{"norm_place": "pre", "bias": "none", "schedule": "cos", "doc_mask": true}
Each number is 128 + 24 x the weight over its row's rms, rounded and kept within 0 to 255. Layers, rows and columns count from 0. Numbers have three digits each. The size before them is the row's rms in percent of the matrix's.

# layer 7 MLP down (transposed), 512x128, rms 0.0803, rows 269-375, columns 0-63
096:150098132150138134159107088135108128143121105113117095163121064130168126170096142157105141123154136155097141122083079162124093122147151126127141126110101133142136105141165117156136090108126107
103:110176175125136102136173106114149105148145136115141094095105118142116126121142146091119129089110125147105128157160152141076127104109152159082126112081134151145097121121118122165102087148141102
095:103124136106137161132120121114117161129126138099138128073184146126145115131154154130162068107140184120115116096135140118133114114117180133148089129149164125093130150159105144119090141129115133
094:146116124153137109079106174140070143153127095153157116114145109088105086155113165142131136099091113139144153089149125158145125166096155123110165126114136143163107176146132125128144140137118157
095:143093123097116126122138159160108096083109142130149098175130127157121103148172174130139103124127119172129089157165155123140161143150158164126156079095133150111143114140111149133134136104121134
102:131135127118130142090132097135143099129091089114166147156115191117119112126148137170122087167093127087150133165131144115126148131111129092145119103117084091145141142124120081128120129173086180
101:144126146126132124144133127149133155167079131096095152078157108116096144166115102122148114151121122115155129111132140139127113176109118138134153134108159142150108149096122144149099068116171087
101:138121143139100107159069114118099101161144132127126166097131153169104129100106121140161144148139129114121125104123058153145143116139154160116166120095113141145175139141096144108128151152097070
108:128141154141110118119156119131143100150155142160126122153148100125161081124124151115094123170106142105151107143132126142143103140137107123158094135175109099139100152098105121118132117162075138
102:138159098151112154103147114130136105139122123137144149135131138125126141140119085142120115126156113113135142112089138107155119139098107155146111180121172111089155136161100109117112122052101159
098:156112136127147152127107113147128126085126112133127131118155134126106172121088148122127143156140132106138171089121149138113112170102126146151098142120095159152159106101120101106089095116166130
099:157100171135116095133086151140086122151122144128111108129109109098186111095124180151165139131086119111082127086113097133125118127142134138122174108162111126139126121108093145129166136118106133
098:158152115092107132092117160081097127168117126135176161109128104109129110120138130119115125149133138121127105125136109120151104111148157101118124109110123120134109131099159072150135134141107123
107:111133164110174160153095117144122150118099144129102140116105115131140111108113109132165171147108144131068097144119127096108171111129076152134158101162145136136123132167126089073136110099145172
099:093150125129093115143094155089076135132092109111118131146128136149151132132157099133150124091105110157117086154134092177140099121183101119157134122142158130168125142161162133166141156140128092
093:143148115103174121093115099125114145121129109171104107106092109085152161139124168123108079129141127140105131094136111102128133124107147093089162139138111161119106107145176124087078110125137137
094:108128140143088140147125146124100121140147106139127147127099165101140175107194183111128099094166124105156132127110094127108111152138107119090131113083132111131131136145114150139118116134143134
107:100130111136128137143179143095155161079128103089127134144100104150124115119117108116153130164156136136123122112147143085118110136114111124104182165153134099124105120136122143153076137147069150
092:147181083124150141091137060136145107124135108127101101123120133087100125118095140170107086117106102172156172158125102151150105136123168100112121111108135122133122164141141143138141127182169158
109:110117130148127147117138133123097121166132133114095155099151104102171096108140158108122130132111152117140180133139122085164152121143134133096170119175112151114087109154151099094122099102105132
104:123088141150117153107160133107151119094096153139133156145137123139139137115136174124126104090117109124136096135123146145160168124092152125102074140144183111121128129173132106104167081144157113
111:153126111155113121141112158144106140162075089129160124146119124151188146111130110167146101131095158122115135133110108148169149155107142124126140129113140087130096076122119148157134149148145122
110:164125143131116134132156133097141115146175140126112114104113132104107146109136157118117151127133146132063124120132108111142133115106109130116162171085159096140140149149138160117073101101115139
106:100129107147106128080123121148121107149077127145150141169081120117153119164129194162102113068137124111168161131135127101111174132159130146141107140144092117151131132124112133098149128120110151
105:147132119115116147115116119118146120119109108139159108083152102104138150132146106174141119169141123153095160141167095139121138156092140133059126148122080165116139101096161127144104142159168140
106:079126143157119120136135134117128131141148156136130112143141159113138121123082152146126113133140125104170081138158172107138171105112106140187090103146125152132132146110139097111150111146171119
095:114131120123092150121081116124148175081133114126122116128138127124132123137126112152115134087090123115169133121153111133102132108115130155126089114129119142117165142122151132147113170129142083
102:119096130106122104103152128120143108132072138097084110135135112150138117146124138117117111112147134115136145117094137130134088156146155133112154125114107091105093129088121173142100136147143106
097:132118105128137092137108092132117104151173103127121124133118083115146135133133142136178095128134170102119180086130111143213083151093116118143117122096114118141142112114142141095130125098093148
096:073135133128139142113098107131111154109112094129120101164115158128154119148109098172133130111139079131147124123130149154106103110089137154153134115148102150191155084159160160069151154144118147
100:095114098171138139161115098116127142128125094145138135130116086128124112144149122147113128103100126118130135114138126131149092093175142157125191131098117149098100183149107152154164102110125098
097:136122100173108139119155118174146147125139126157102128105105114138161131118158115107115107139144158088141187172153138114141073151127151138143134095115119175101121125125166114113146098167163189
093:133144116106109148150110121096086171156087132141134130136144075114120144112083105140111102115150143124112141093138156127114156147062161145150091158123097127088190176097134166153166103119154163
097:159129158129142142172160117135145076135144095151126156161110154136080106132128154132110124136161152083140150172090102132112133133149159131118157134134096137123126129083108115140092093116127107
094:099116129088110136128114165125154096119116114148142138127104140142116123143170124164165121093159124141156102094126126129140149113152147150106104076138116094094135149157136104122162150136152110
099:122160132127122167147163106132139119117140128142105127141072113133083113126133129123117117123136142099168140160121133179058080130135109096137149126140171103142153114145115114126123136134128159
110:107087172164111123093081171082140168115126144117075148141144143159124085106146114105154154132151152141115117113106100117155174110113124093148151123135108135118109157114097154103122107134121095
102:122158102114111087112084112132134156159117099123150131153080116119170112115121166127105134089149088112115136122094117121115111098135078117115135112139113102143146122156103137130137134117160131
097:134146109123112121099158128087158093113114098117110081093181113113126138144164087123174158115147102095151110147107130119162121139141132162097103104134119150142130141166127148109091149153154159
105:100159133116141143132086157148109120147123107118118105155150111120075125114141152115112067148171140138125104146078154151142148129131099118129120133158140119172126122119104124127131151157099116
102:101083103117125103126127136149143142130146142138082139101160135176120117137123108134132157118146137093134117155102109149133121132111064177155130119114146147151115120107087140095162164152095088
099:113164159152089109162141129090139117118141081146130125154125155074155126106136116108117105124139140102147144136130143186151150141058133162109118140119123120140095157086140102111109136144169147
097:102118133137146104108139123126088126120134137119088134113157143128132129103136097133107139112156107158202142113130127126101129121122115162123141105131164113105110120123161168154160121161109142
099:098145120144140133094092119073138145134164099138119160133185119166162153132186128133163143160092144098129120135134093179147154144137142131108159143153090131173128132114139134127125171162114123
106:152139099113109143146146121132124110102128127129095141120183113144102101049165177165158169093147145157143118084145136141147115157097171139137143092106137108090099091140143126095145111125124086
102:089114148163149131103114126123134134125107124169154137129149100122165091113168147130143104157142140147137102076111104122134110187167112134129127129105156130140185131116153076115159129175128144
098:119157103127117162142112092151104107134106112140091128159118130080139119106124143136095160166123135132143101130140126169125132110113086127140164164093133155160137154173126149131094122174138101
103:114135140110147143070164124118167100150151133122108140148140127098099150135083121115105177106102175147129115144121143131128162142130176095133123096134124100127133113083087124097147113089107127
093:165120091173113073083139119143123145133121126142128148103147150142107084103159121111157161149105162090148136177138124157124146096129171117101117119160109143134127111137156158125144117125108153
093:161115090121085090133103147117099111119139137171118190179136118130178101140112115118118132117055169164145139151106100164129146106126123150069138167134169144149106154176138124102147107120109116
102:102152125174108158152127103121128140110160117156087105143094133140085086132137101130131101147098144139114082106158115112132186171148103111138137086163088143127126122150159110120091092129153136
093:103144114107095114107135078115110148125148114135155159114128118130117165113090107160103123124148055160165113123156126130138156129133112125164084137124149099128099103131122116109148143139140117
104:090152099151147103152141093125107122140183080152104160177143108119174151152115119134129097092156094135143118121107147155144115115073138124112182102129104094130148137147114144138118121123109113
095:150180125125091144132097134111151131143175100136120158154140136149147118138126085179095140133139118101147097092097154139144150127129098101135159144123112123140165139115167123121173153110125142
101:181099142132137099104092153097167148156139143112120065136095126126101134137077114139102127153109167092112102160144135131127113110151136153121103139126146097107093137167173181117109149140120130
104:123097146127104132123112138091136118146149146139158137105085136136136148189114118104124119151094125125135135121105113120156098133181163112126157134112107121116101099122139119109145118086090140
097:079169088158134132099167140132133133106130114123119106130100149111152178107086125119132102085171114110147121146130098137152166075144112111150127148113102153147149161153128115094125162114128118
091:147155135134118114147115122089142106118155117144174112149110118147132097096137129109118126131186138110124096133092106112121115126133102158118123154138102121125135096108099129169116137125172120
092:137180101129136148057085135184100160115131145196152116137106145113127170091135127126088110110140118113116167124117143129136110085107115135094128174117145156132149108117137147132092135146120135
100:141114136104119132161143147144173110141162121129162153155135124145139126127098126129131150111136119134125138178117090124159100148089149159127090146140141151120098140128135175107120111136144150
106:093119132119153155087051159152128141099127115115111128151137184106133137125129089137166120135115129082162164127160175156102130125110108149150131101147114136109157109103099117172124109165118113
106:135194122145125124143105066121123137121131108157108143122123146140176100115101135157133143143137118141146113127077094134149109169122151128101079144134105147098085126159122127143124150111140143
100:105111145077140158116104116144155115093175113130127137119114118090181132140168078137106155112150134121127094136177089144166118154106166140095163122124113095132127137137108102099086117146125134
096:115138165135119162126143156105114141125110185151110141131162169131109124163161105122153138133114108134123117108120089096100146153099099146103138109156129083159147109133144124117113148110112158
101:168127123125156106079127121120131126152125138139173127123098148129120122106124126130127128158088117092145187146157124101103105129097164182147151115128168143152112116098114131166141066096083122
095:131122112128095147190130154173147160124158159147124117106127175142119113139142129126149120121100114114097178109130148135136132149149156099122150113121162082124130100093133105136130118138144111
100:173107130110085110113086084150151116127112107162167139112121104098140166127111156152132117136109119149162121104156093153130087136090165119128135139131130133125129143137101163139138081141124124
107:116142150125148118155137157126075144150102141108076156146128146153156153097110185155163135128157130140152150104133133102111123163138120118091106121129090158136108088155130152119086073146136090
101:110114120130151150174120110101118141157138120136060143073151154156150103104126146136154176139141163151132104112150151113111094130113128153085116105163090153140119139131138153092151105090137129
099:137114160183179133138150109117100141121100136102111138139162126175164140087116156150139126126147150142147155137163108085122142107092119124146079109096109154089109108067131138136140130161099139
105:143082092139106111165119111177164107169097112099140123117132093081115109130177155142132135082126122116121115118110146125111084115101114152128166134157137124146139134116093140154150188139094145
091:106131085108124130171161154210127123161151119105117128116121177163130137103109106126147161087112088092101181135090146103162158092170109158155095128139147107123157120126167096142105135147116106
098:137088155108112129145082089146163104126136137082108144135125159132157175105127176137129103155131136109110122136144135143107155092123153116134144128071130100154113120142084122057164125130123157
100:113120129161154149157152117137128127076139144059112093123133157107127127109090141107125113126115094091123095135163124114145101145114117133122089153148134139114084168165125142128139096134132104
092:143131134073124147116158144095130082131121132139115142092117132132143123109147144083118130119129118160121171141126154146156092091138072143123085123127160142133096155133111145117096133133155110
116:157129117127131100155147124116105120103134125110092138129131118125131116079125125112110138125104115175181116131097117113094125117140160136152118178114124115135075135125137122130131091097149127
107:085130149133134129123118102118121101163095116103145162127141105111134127106142109157112104134139145177138098149147145117148097131080154121097117166124124134104163129169089126144134129146170134
099:156126089139175125096133109119145158132162113100138122123149096153090150076138093093137125122087130143149120127153129115156146115139169157096147135101108160164119137115132123137133081150118146
098:168106138130157140089146154143141130159098117117129166121107171121090146097106131139126119145177121087174110161114133148103119088110109137103109154105105125150154135112102108114110172104109169
100:136147162105134116127156168127106153147096129125134130091116101109153107126126154166104126145132173105137122126139136092174146144142119078144145119085154134163099099106150147109167128142130113
099:098130165152116155130125118119146108130113132146145143145103156120123138166103184132100145150086126143132097142098087169112176125143115096162144164122116119146140099143144134098162124164132142
102:113127144116069082114169131112091106129124198152141131147150089140171135155148127115106131118101141142134119134111110130114184136116102132134066134114120121154160112144095096127181150145142126
104:126132107160149121110133134116136112118106148117163118112149103163117120152157150120124118131140146126123141133141112152112142136074138175074123134132145126097147097136129140118103115082097080
097:137091124122139150145145151125105155107150088145087113167094096153103147112133141113127093130080159150159107127116113119120116132147114087115124095151116141175098134142108146137112106146152100
093:119172152124155118099149152178116089128132133185123096152141133112181175091129142140123134108162109136139104110100151163091092136124101127155128150131108161145130136112086154140107055132126151
096:125137155138110107140135156149109143152120142130091136123104096108107101146080145145117120119166138100138152177124129152114110157138065093136153131129126108123123078176093138122080086082148126
091:083150083130101132073116137082113137171114141169123172138121117128158138144125106151101121154108159137099090115106113135124138114130130130140137135148136113077147137153054115099183133132100121
097:147152087072119141113162123175133087127118111162132142146152127116119120126112135082122132155113120141128125122119090148131146127127114148146142174119077149159101099158147147121133115131127138
095:116104112096129159178126109132144181152129118114157105106096082149100117129100131162127120149151131089160118147100093168131140115103080144105170127126114157122165102137106142120115173133137142
100:119131136157133112121120099117134096151106132123122069132165099121138153120097118158159081124127133132127109138110102117118119127118103159130109140140173126128132118136101125141105150155062153
109:138162152131109089123150114104133125119104134130132118128137153147142108115143133083091088144137153122163144108136132172101129149134159127117124160119087133106113096145131084149113162156168162
097:093130134128143143117136114099169153112094142149160104140118155141136128117089152134121147121120111163137084119118161145102130091119136133136137145117112139132126157164128119050169106167124110
096:166106107082091106108152154133122156147152137125110123137143159122097125135138154117142111123140127132106101129152081078099087149100143138082107128132106153103129126104123116110126142151140108
096:153108098142131119146135147096109148185146173108148140101096141093164132113161088115144162126115098156103103121142158132145115148162126122121167141140146126099164119127138096134119107138151175
097:148131125117103138124090125097128151157076135111130097163145124157181125124081126113129115122152073125139100138153121134150118134087152153137110123133139119156124092109116110139177089139154144
098:097139133128115164123115089113131146142093122109090136132137117110128118163129169149128136114116085136144124132137126182147124118098143133135142159090128128127160080088125111126147181168144106
104:147116169107125118097176110160125064137115163137131140158157135148112154147101115088111138087123121138101128122137137088101104132142162110153143093101130131087150088101095145166086133161166119
093:081120115118127120141168119135106097158164123153141138113152105136174096122139132113141099105118111097102168100131119165112126100125129131112109111132131107117109123094127094090157131094137151
095:109151085109144121092141115122075146154147100160135180105128142118135155088122165122117123108124125132140116088112153152151147117118163140104108143170089135123142117144152133124098139195083137
092:130128093139088142124090148118139143098147116158136142150140105118125096104130118132143174117136181124140106161154171097116123134156138144093163150150096102103110138165119126150146126139115168
105:133131162151111108124100158097142126139119122126095148099146102137154116137127114143148150150112108153143149088169100120171138116128175155086157095097132108150108114098125181085109140107125114
097:146192122138113158110108141137130150111119162122104078139128151141110134179110104161144088113173073146098114143137123147127127135117129101109137068141158136147102145129115129139109127142129118
094:085114133146098127177105116149115144107140127096110174142185132149162111114117080144140155141159129117095135142111128096146149101093147148125079129140183133144174157144106178119173152120105125
096:178164156128175132081130104142135147137124177139114095098102127141118120147131145138110104102144098117124156121122135118113164104147077117110135112127096111133080177104123136106092122148138138
100:119169112118133120174142123101146107118092097169212153098105128126157175161106162126122154085137138175122153112138158153144127124133137130114122128095128148131118083081134128084135121107131163
100:138119151149120116135130143111166116165143113156090130163170140156124089115103110109146155106119090132130119135117155107112106151136149143139118132131100147127149172130158146107109140107122146
097:169117146131115139113132111136080107095143168142154087086100126150161123154157166126120164134142120116110121154152125107111182144148134158121104106127076123149141136152134135135139164142120086
# layer 7 MLP up, 512x128, rms 0.234, rows 270-376, columns 0-63
100:142137130148094159140148170116133120132131131140146146098158119140135080122163142138126132108138090186146145117100119096125064165113091160102137139114181161120131154125141091091131121101105121
093:113129129139094157133131163187165134146147154091137122134139109125146112093140082093145135143142155140138111090101142144121133111145115091115136095102135145125105144119123090103073177164104128
094:122083136191115123113151151125101136130119142129127168133159071146116144125138152114138136143124114129098116125165175184137109143104165123087126076090133079069168173167108130095099134130135126
100:129137132119134132091163173105140148119116106069097134136156097112118098164168113094180104119137124131113146152124084107129140159135182121172112107099149134183124142132092157152109121122130162
099:148114118115119107142103108107139136122119120176115117164153102131084104094122142150130100125164097147161110084165093140113120162138146127112082142125086105120126137133134129101107111104075159
101:164128173100156113197148145140105123127112127126106186127138120132125164152176112121131099125106129130138154164150149100076095131124154151177145140145154115118129126088066121106068124128121121
095:136145145091124123156123135154148103161111112128139100090101101136171127106110135138099141099150160090116121090110112147113110107156141107105137125109095086129141121152086142143099076162102167
108:120110141122079136116142168144089147144114121180134156118122124113126149146097144121124143133094125123120133111092168168118134164149195109166132117179139114121100114126104067130096117129127142
100:144139147143136173154109127126064129112110114163165134135128126169131120123148118129112138139159177125133130111172067080141128127140107106144109134144142134153147112134099093118148126139138081
099:137097099127104100158154154119112096126097147167098144153151132101165140118154118073149129191143141152143088157132120116088102143149130114143155125135107175133147156102116149179136118172130127
094:123135134134184125100137162110142141082121133135116105100139108121113146133181107123075093137106095104094133191134115152100162133143119092140126135157115090114133154123149103137127132120164167
105:134112152147079121171156147076152169168156139153127158111130138169144127108179120098087147124133137147115126118126130160120166166100123110142139130136123098083105125125161116110148119118151119
101:145130154141137127112116121161146143109168155133094126111131122173091142155129116140143124110091138156136122146120119180091129126108123157145126101115087138126066120142146119096157165151141145
088:078104125130102147117129128123125122108105129128108167140132122189124151105146143164169158134131121101147062114147139125076089139128133113161144170122149120119099159146111132173107126167128134
097:120118112145127101149176184119105117141110149149145100142156134120155143173118164116115161163088122112101143111116141139113131119147145083162132107108138159126106071104134110116106082112134173
097:140120088137087117156122142180184136111137153125127114114119182146129095155119128125121151155121153138123111138125146113134139113124157113120104072090146123133146151111114092118083139111147047
106:134123115144119149161172134201134145128076129093122138136075134119136101156112114083062158140132110121117161079119121125115117146098123109143111117106124158124137130143128159109108101125140162
091:158129156107095138122139114141144134087106148125137159118124153137146123138162127126141112149112114160147139149116100114133142170133113109099143121108177131171171131110130119114134110164123113
112:141110102149137103106165157157142141113116139117146142121150139150180129119123112186142138119179152144083150127117117132107112091147136139125127129129117115131140145121127109098124124170135113
098:114172132174115174148128149146107140127167113114147117166117127121150142142166101143092146128112133149151090124119124132092100142121128149088173072143150099142111115170116156147156102133128127
106:143128142197109119130160136098110130091136142154082086151145085092151100159107089114122116168120133125118113125138156126121126160136144140118157134123191124119109139098182125131125132155102079
106:138105115113113143125096162114136161149076148165130133115097138090137108085136160125126168123170143130086088113152143097109166135110148161126190113100157105177122138129145122135109111146078145
108:136117111156112082113149154123116168119126119137131116143073129119080106107125140101122100138157125143176124143039143141081163134148118119138116111163140096142117117161131134113119119158106149
105:163103153182157128122143141129137114150129148137118108098156135119143098130175091143128112152145153142114135101096125123145176119163099082127128116142119119147159143154142092142181133155117120
109:137093146100127170112113148147126093162107166122138117152147120123120106094142103152134108144162165087136165135144120168129148088156146158122127176104125095074151188146126094088150122127122140
094:134116133114123118112131106136150151111148147102152103125154194128155120159166137083124172148103156127147106127128096156096165105149115142121122116073113098145135179105126135124141149097178112
101:116111145133092065097134159130158145130098158136119129134158135126123125112148132131125128120139174160128144112141118099084098157133135078164119101106083099127132129109117152091088166116128119
096:122109110165101095128151140114173096123133126109120128123136104151098134112123176113086147117129120113123123088069173105095125116135138158112109112115121099141185147149124123156127130140110130
098:123164167110055161120143130115138124122130172174115129109166121142162128161078115105160156146134131128105126121120154129094087124103121119147132101150108134115069104122121123132128099132081101
100:112147133090093122139123167122129144153187113143131123111130127103124146148132152139102111103128118132137081156107151123154076123118157119173145161113173146103141157140128125137133114158135096
096:172123110148105132103169138127168133129128137147155140106174105175176102118141127085083126134162136097154155186155193145108100142119126127128129161122057146123130124145117134181110113130129118
090:118151129121134095172148148134097121127093139101118168113147107144125090144121137111158108099151133140177143155120118093094102121150129118105153132147139091100135141104130134147162113151108179
099:109140152079137126148122140112109135113109145109126151152137134109100142113182160113162146135119146080129117119148121157129118148128101117091131103096106139109117105056128130159104129141180114
095:138125145106131164104191108160139121132104147098136132154115109140167095135139133109126130159102121147145139123152118171097150146109119089144115125167099130103126148098147098131114142118133126
098:112115130130127166145114128135123136104123119103079141180145159142096121155104140118088099090156137119149138124131103108137115119144103138159120134068132110087168146098115126158138124167096134
101:099135128144110134145121164131102176148144173137143089125156131157131153121143138133140139132160152109121124115113141152143134152124118083124094139091171133122110167104169110144173099129127130
099:136157120085113156172171116132137142133103106095104106116156151108139113089083109118092174106132097108128114134124129118136125143127104117131114117109143123114136141122175180116099114117118102
105:120103087120136109126113106146088139086150149088151126098109113157125110140142098100122143145176130158144143142160113103101134112124139144145117177127118093142109093141155133146151131149120159
102:107124114155142109128142143130131171132110086115160136142148128121090106159133139112096153131141122142107093169117136135116087141109084122155138123107169153073151147137088106122170162126123160
096:118127127153076175122111140150113113114182141107116132110146112133147131143132123129120141148121103119165084177142126116127106116138119115166114135183129129119132110111110165103152135128103117
102:117129117121135130115151134079129108122130139135116091109150142139075121080207138084127158122123155121131106149139167136140125148106145150131147122162127120134119126060151128129180103143105119
091:120117120061144125129097144145147130127192155140142160113136108158120124126134161071084111126091121118150156139141092044119108134142100093085115110130124130120125154175108137129099114121151128
097:097111135115108142121175153114113117133158130095110134127156109105151137152167114133109129114108109146097144129114151122123166131115166083122131123110102121118147133083097125114149142147165159
112:154105117169132140134139141140093143128117130100073133133144098117113142114139117125126160130134161124117097131077149148118152134094083138137100103119139099131110148117184124178098152171109110
105:085094140152156165124129138118134153142101143167160159113136128147136165094139146098078130111138136148132119144126109138111088182143147117116122147172105125166129116070127090076142088143119116
089:122102107142135105135187141129125089129143156117161122155158120109129186109125117094100116126111153090155143145118162144144130146150089159090120161096155201113158132110097132147103128121132114
100:134113156140106164128134181117140139139146118102085148136091147065092096099156168112154157087159143147161105140132152103137143114147156110135133178121122103128143152106092129126147127131133100
095:117122100127099153102117096135099117152153130129126157161126124117152129127147139130153108179108133087113135118094142192108104154125124118152131112125136127164080112133123131105120153149109077
093:188103107143114116177129169142109150099162129098109086153133094117132157109147082096151124153128127186152148151140107133104122138092134118140110133124097098122126135159115136128140121113098105
095:125163143123082151126166127123170128144172132140175145105114144130129133151135100161123171091121119127135117125144095141109097121100154120146148125120141138145125159155145111107131139114158102
094:152129162132115081152126119153159149116134102075145166104123136157137118127116122138148115120089075098137135108156156134145121122130122138157109121121164119093145134093125153103123116133134181
104:091103125138138157159130125129129111106116100133181157145098148109114135200111123114138122103121149179162105183131162161158104099118105129122128105100159110097093149112114149127147093134093160
092:118103119120151086132137138144116119123146103090130160164126150128172157121155109149132105113147112161120097081113187119174137076141131143143107107111131098092104169103117160113112131149110128
103:126151125122081129117141149074128164152117118073129092101148126139089098112100107121131084134136117146122143164173097129106143140143127135102110145107148093185127118123153093157150126160123102
102:115109123130156098138134135122114130149134158086112104130133097159126129032129113141095124150160171127094087149152120142122101124149139122119107145110147116134143163095119133081142119129077163
097:116104112141124117163156191104078122058143114153143103146146100113116157142127142101130116116135121162134118112133128133142106096143125126146156134150118137124110169157132079109099159103140093
087:134114131140129104132127130130128129106135141097136174114121117100109113143124127157172126176151093135153150157076138121130112133116122089110148089135154124141074109121073150143114098096145150
095:120160138114153147122140171152118144109136122108153121178104055098097139133139108141158115138142140159102100130157117167134121156146086150139158092163118075070127162140072091132107110117133154
101:138094113121139093143130143149143133149131129065138112138129132125137108126137087165154135116155124120093091158078148173152139132133133140116085128168139078125115129103188089127124130106117102
109:067089087121147119124132144180128130104104161154142111126153173080119086126142119083137141140101141101138127139131112142125121113110159090141123154119127135125160112110144151147122096177108160
114:086132120131090132146116151166115111077110130095117129134134150118198136109157148150140126163171113143109093115119160128174115117133128118113102098128122165109105146179079115136148137155141147
099:091133174119109145099134169098164143147134112092120153134113135097130095106128079157098141121096118123114106169136160070128123143136157084126135112116181144142106112131156176141152140129128147
100:133126122177126105171152109138138155126152138090113147109183122136157105141134113123099149144111122133064088125120159123151145145133143145114143111125145157133134133116147143150105091157099135
105:132100115141168143121131150158086151179124129094146154139083125130132120110121158136097133127118159118116113184132141122115134109109159129116095153103123136119105140115115129130178099100103129
093:104107137191128166130124133151145123124096136117110145121149175127142128137140116153123141123159112131121088095111133121062145117115147132128119135153101100134114058141136140153129117109118120
100:137128143137168097177149132124119122133122095154121101111134115161141122174109100086150144178147174118109120139124129115156134124145117121129089123153110105156120189098126100131140117128166157
106:120139134086130126146102162125144164180142109082132177153118158119069127113137127114146158133137119116127077117122078128140159127133158118117134155130096149138128119143122112159114104173099130
097:154127139097097133156135153110104161094119156119126128134120119159149100151152169131158124168139084104129081098127162140099117145149170199139119118162111162117135128118138150093078118111164115
104:131120134106150091140149119143132111138178185121120134116151105119102140097136130130126114123187113171149126116136139108118084127128125123143029122109106164135156141149106102125172138109147094
109:124101096146157148132108102145101156159102117120124142126135127165130148111100100106111141156191141151165071146140145121111090124177123159117172181142163166100138132105104088117161166099098142
080:119154134083135123093115110114156130156155142115157167134136123117119127172127158118094144131149130165155087094127109110104158108155137143120139142112110112174111131186124131110119113122108111
099:115115120090119107114158158156109119108144153141137131085116125080145150111115171112164124131115094109120138124139144108094134167122137129123115125066121119116157144127135135115135173144105129
100:129103110160139120152136133123133165183118130125148141087143099167102105160135163114088172144173180097146095137148115101161109111145108134084109111124138142139134100184139105146122159075114123
094:133116141141151087112132110103155117143160134100143161080131194097148060124128075136138120152123125118093109105110112121098139155121119114138126129095150128111133124120109135150151129116111143
113:137129136107135122126149152151094168109129143129094144126140142147167143103123118096098121145107121215145130125091136153100113117147119099120117166097100151119068118115152134121141103116141106
104:086094134115118122129126136130111114107139121138128120126109155113157145134169104132142118096121105133154074122143149099136088128128103147118144113132141169109120150108130108169135114133131124
093:136130114152141159113152172169116096115160125124120175120081144099137124109113138168124191123124090115118148146115137170124135139142115123108129078114169107124106117166139106189107138101122107
100:114109150115115117133130172163161154129115159132193105100098145132120199117139105161143104141175120130140115133113135104162097071146153137158094137129137110132149086134121120118107151133125117
101:043127094157092145103132120124139132159132114082109134128126145132116133104104126119112128136123105164156152148144120107149092154140113125132092154141172143126156106118165113157121130148113120
102:130141116137114208134109118148127181091133167136170107155120122148111161097111123116074156118101125101133124156131139150166125087159152100060121131120129112097107142114107135120120134115089127
099:122127101147140119123161155116153153111111102115132138155070127165141174165169157117097120105160106174193121142117095154081113142142129111107111192132113119122159152088099081107150167166106145
109:188118151140113131128151114167106106090137140086111182119135091116185113190090140097140139103125101118089117075103130121158169095158143153115127113120171128126144121159126118126133114119098111
096:119104137093137096121107120147129115129149126128118089117121116155144151125158141092144144137109158178141108143153159145086112147175117111073120125174140072130091114158110131124123101160129144
090:129127098102117088113133142114179107124141155122136170156121112138117123120158112127107149107186126090131140149132106173120133167124108113153110157103092125151158157136140134111111131156141111
100:107121159123125120164146196132105137127104149117130126137148145143137118121111162116106138139138169110128123157099091122128158156095088128167145095143141120098104079109049124109114159126094136
089:184109108110108132153156150178117176134157131103107120145134142125125087086148126110171121119152118155123114111164092170094145116123157132123117114158077121122101102174133161124145119168087128
101:142128130136127144176122119173110125181123149101119140088124096143148098131122106089143168116127144122101114122104117154161169157133098139136139080126100137120120143129133137139062108108096126
099:153134139094134131164122183179143132133138138079157142123136125128112150136115095156131153106144118159126154157142146120114107126124149103159168113154128143067163130065135112128145140107151132
102:130102134135153141110155111155163136115131163093122156106130110134139133084101171117113123169087154146155157121145146135121150092112096123081129106117137177120122142099152147149136125146131124
108:078136130147125119133170115129163135139088147043129143154140176139114111158131094119119144116145098158112135104097122123150162111112132105117092113101136192121126140137145111133120146183095085
102:138114131121105151085100161148125112067121143105126139118094091138175149122125120122155148109137107192165119145072173134111165112129114103100101178110135128101115119136113080075116144126129140
095:156167182124120136127112137142082154128144117080154109118100125159133183150118150126099117116128104128152150078114154145121074179123136124159092118116137117116107099131152117121143129144126133
098:118131115141144103097145136098121148103124132112151116146145158116149105183093138136128102138136139158189103121138095084127083108124129114158156145143151148179154105102131152084127159095087128
088:105135129128116132135128124129120109117112170153170130135148126121154118144140113117169136089125101129120102093091136140111154124171101106127069105141142119114128082156148084116158142150160087
101:151120168125154100069133123149143127137097180115103118133092158155129130172102148123149137145175117118109124131147152130104063097144145133143147108093097123141102099091129132111135158165136126
110:142070140111139130144164123132147147119116131137155146117081116153102139104129152096122098092128138165127126117105115109090080145118179148129139120126140123127152123104102152160160113174130108
087:110087121109092136135149108149140120098163149128154080107159118147109143120143096135144116091134066098126106151156129147092130097136151090129135113135152159128133110082147104111100107133138104
106:160127088111091154174130178134110134114142064099168124100143083141127112110151108109184141113091153156109123154087160134112165115126116129154127110122085088143142125152179112132121141140134099
097:070127135107123165171130146120153120145129122133131130151155153125108149135120136128184147124092136147145107120125096104127175131118093115154157130141120140160108144131138120147155120145110116
102:106144110112091136149137163126128107113146137143145118098148151093187146133101155132118163200142139183103134103100142135158143131163096102101142091135123101089119105171114109102107156122119134
095:169101168146156098097196148105100096101103146151134106108172141132133128118142147089172156138084116107143125152108120107152134075157111124126139157151128075113147100125138154114122165159073119
102:118146121102087142119113134113101130145095149061107119116116135096131142118191103179141148140138133176100152077123151130119152189125166140111135148094130113112134136103112140186128158132129140
090:161104075107113069101132133149146119154107127145133160161132144119139085145142151128131151149153122133074115082097144109142128151107189161147130152125133132164169099130112154123117146149119101
102:152121109133116122164138157105131146106093100118104176132112114139150133133149166082110132133168097130136163142144107154111137098109124116139158113103148103129068149120106096119142120109137096
093:137118149146103081163108163141121150143131138084133092131119127176111117137105113140094094126149088125172150103118149115117158124179120083137155115109157168125118118137161144154121140122113132
094:148132181139118124126120139104155132105109100118173088074156099140165108157151180100146133143106136167098121136137122097092113134157136127152139162135166090128146140120139131116170158137122112
103:119126120118156139121160151125128134137109110101142162114163103091156144097083155110118116150130094112122132127143123081177142097134122132138113097115148105159112128201114109106112113168147146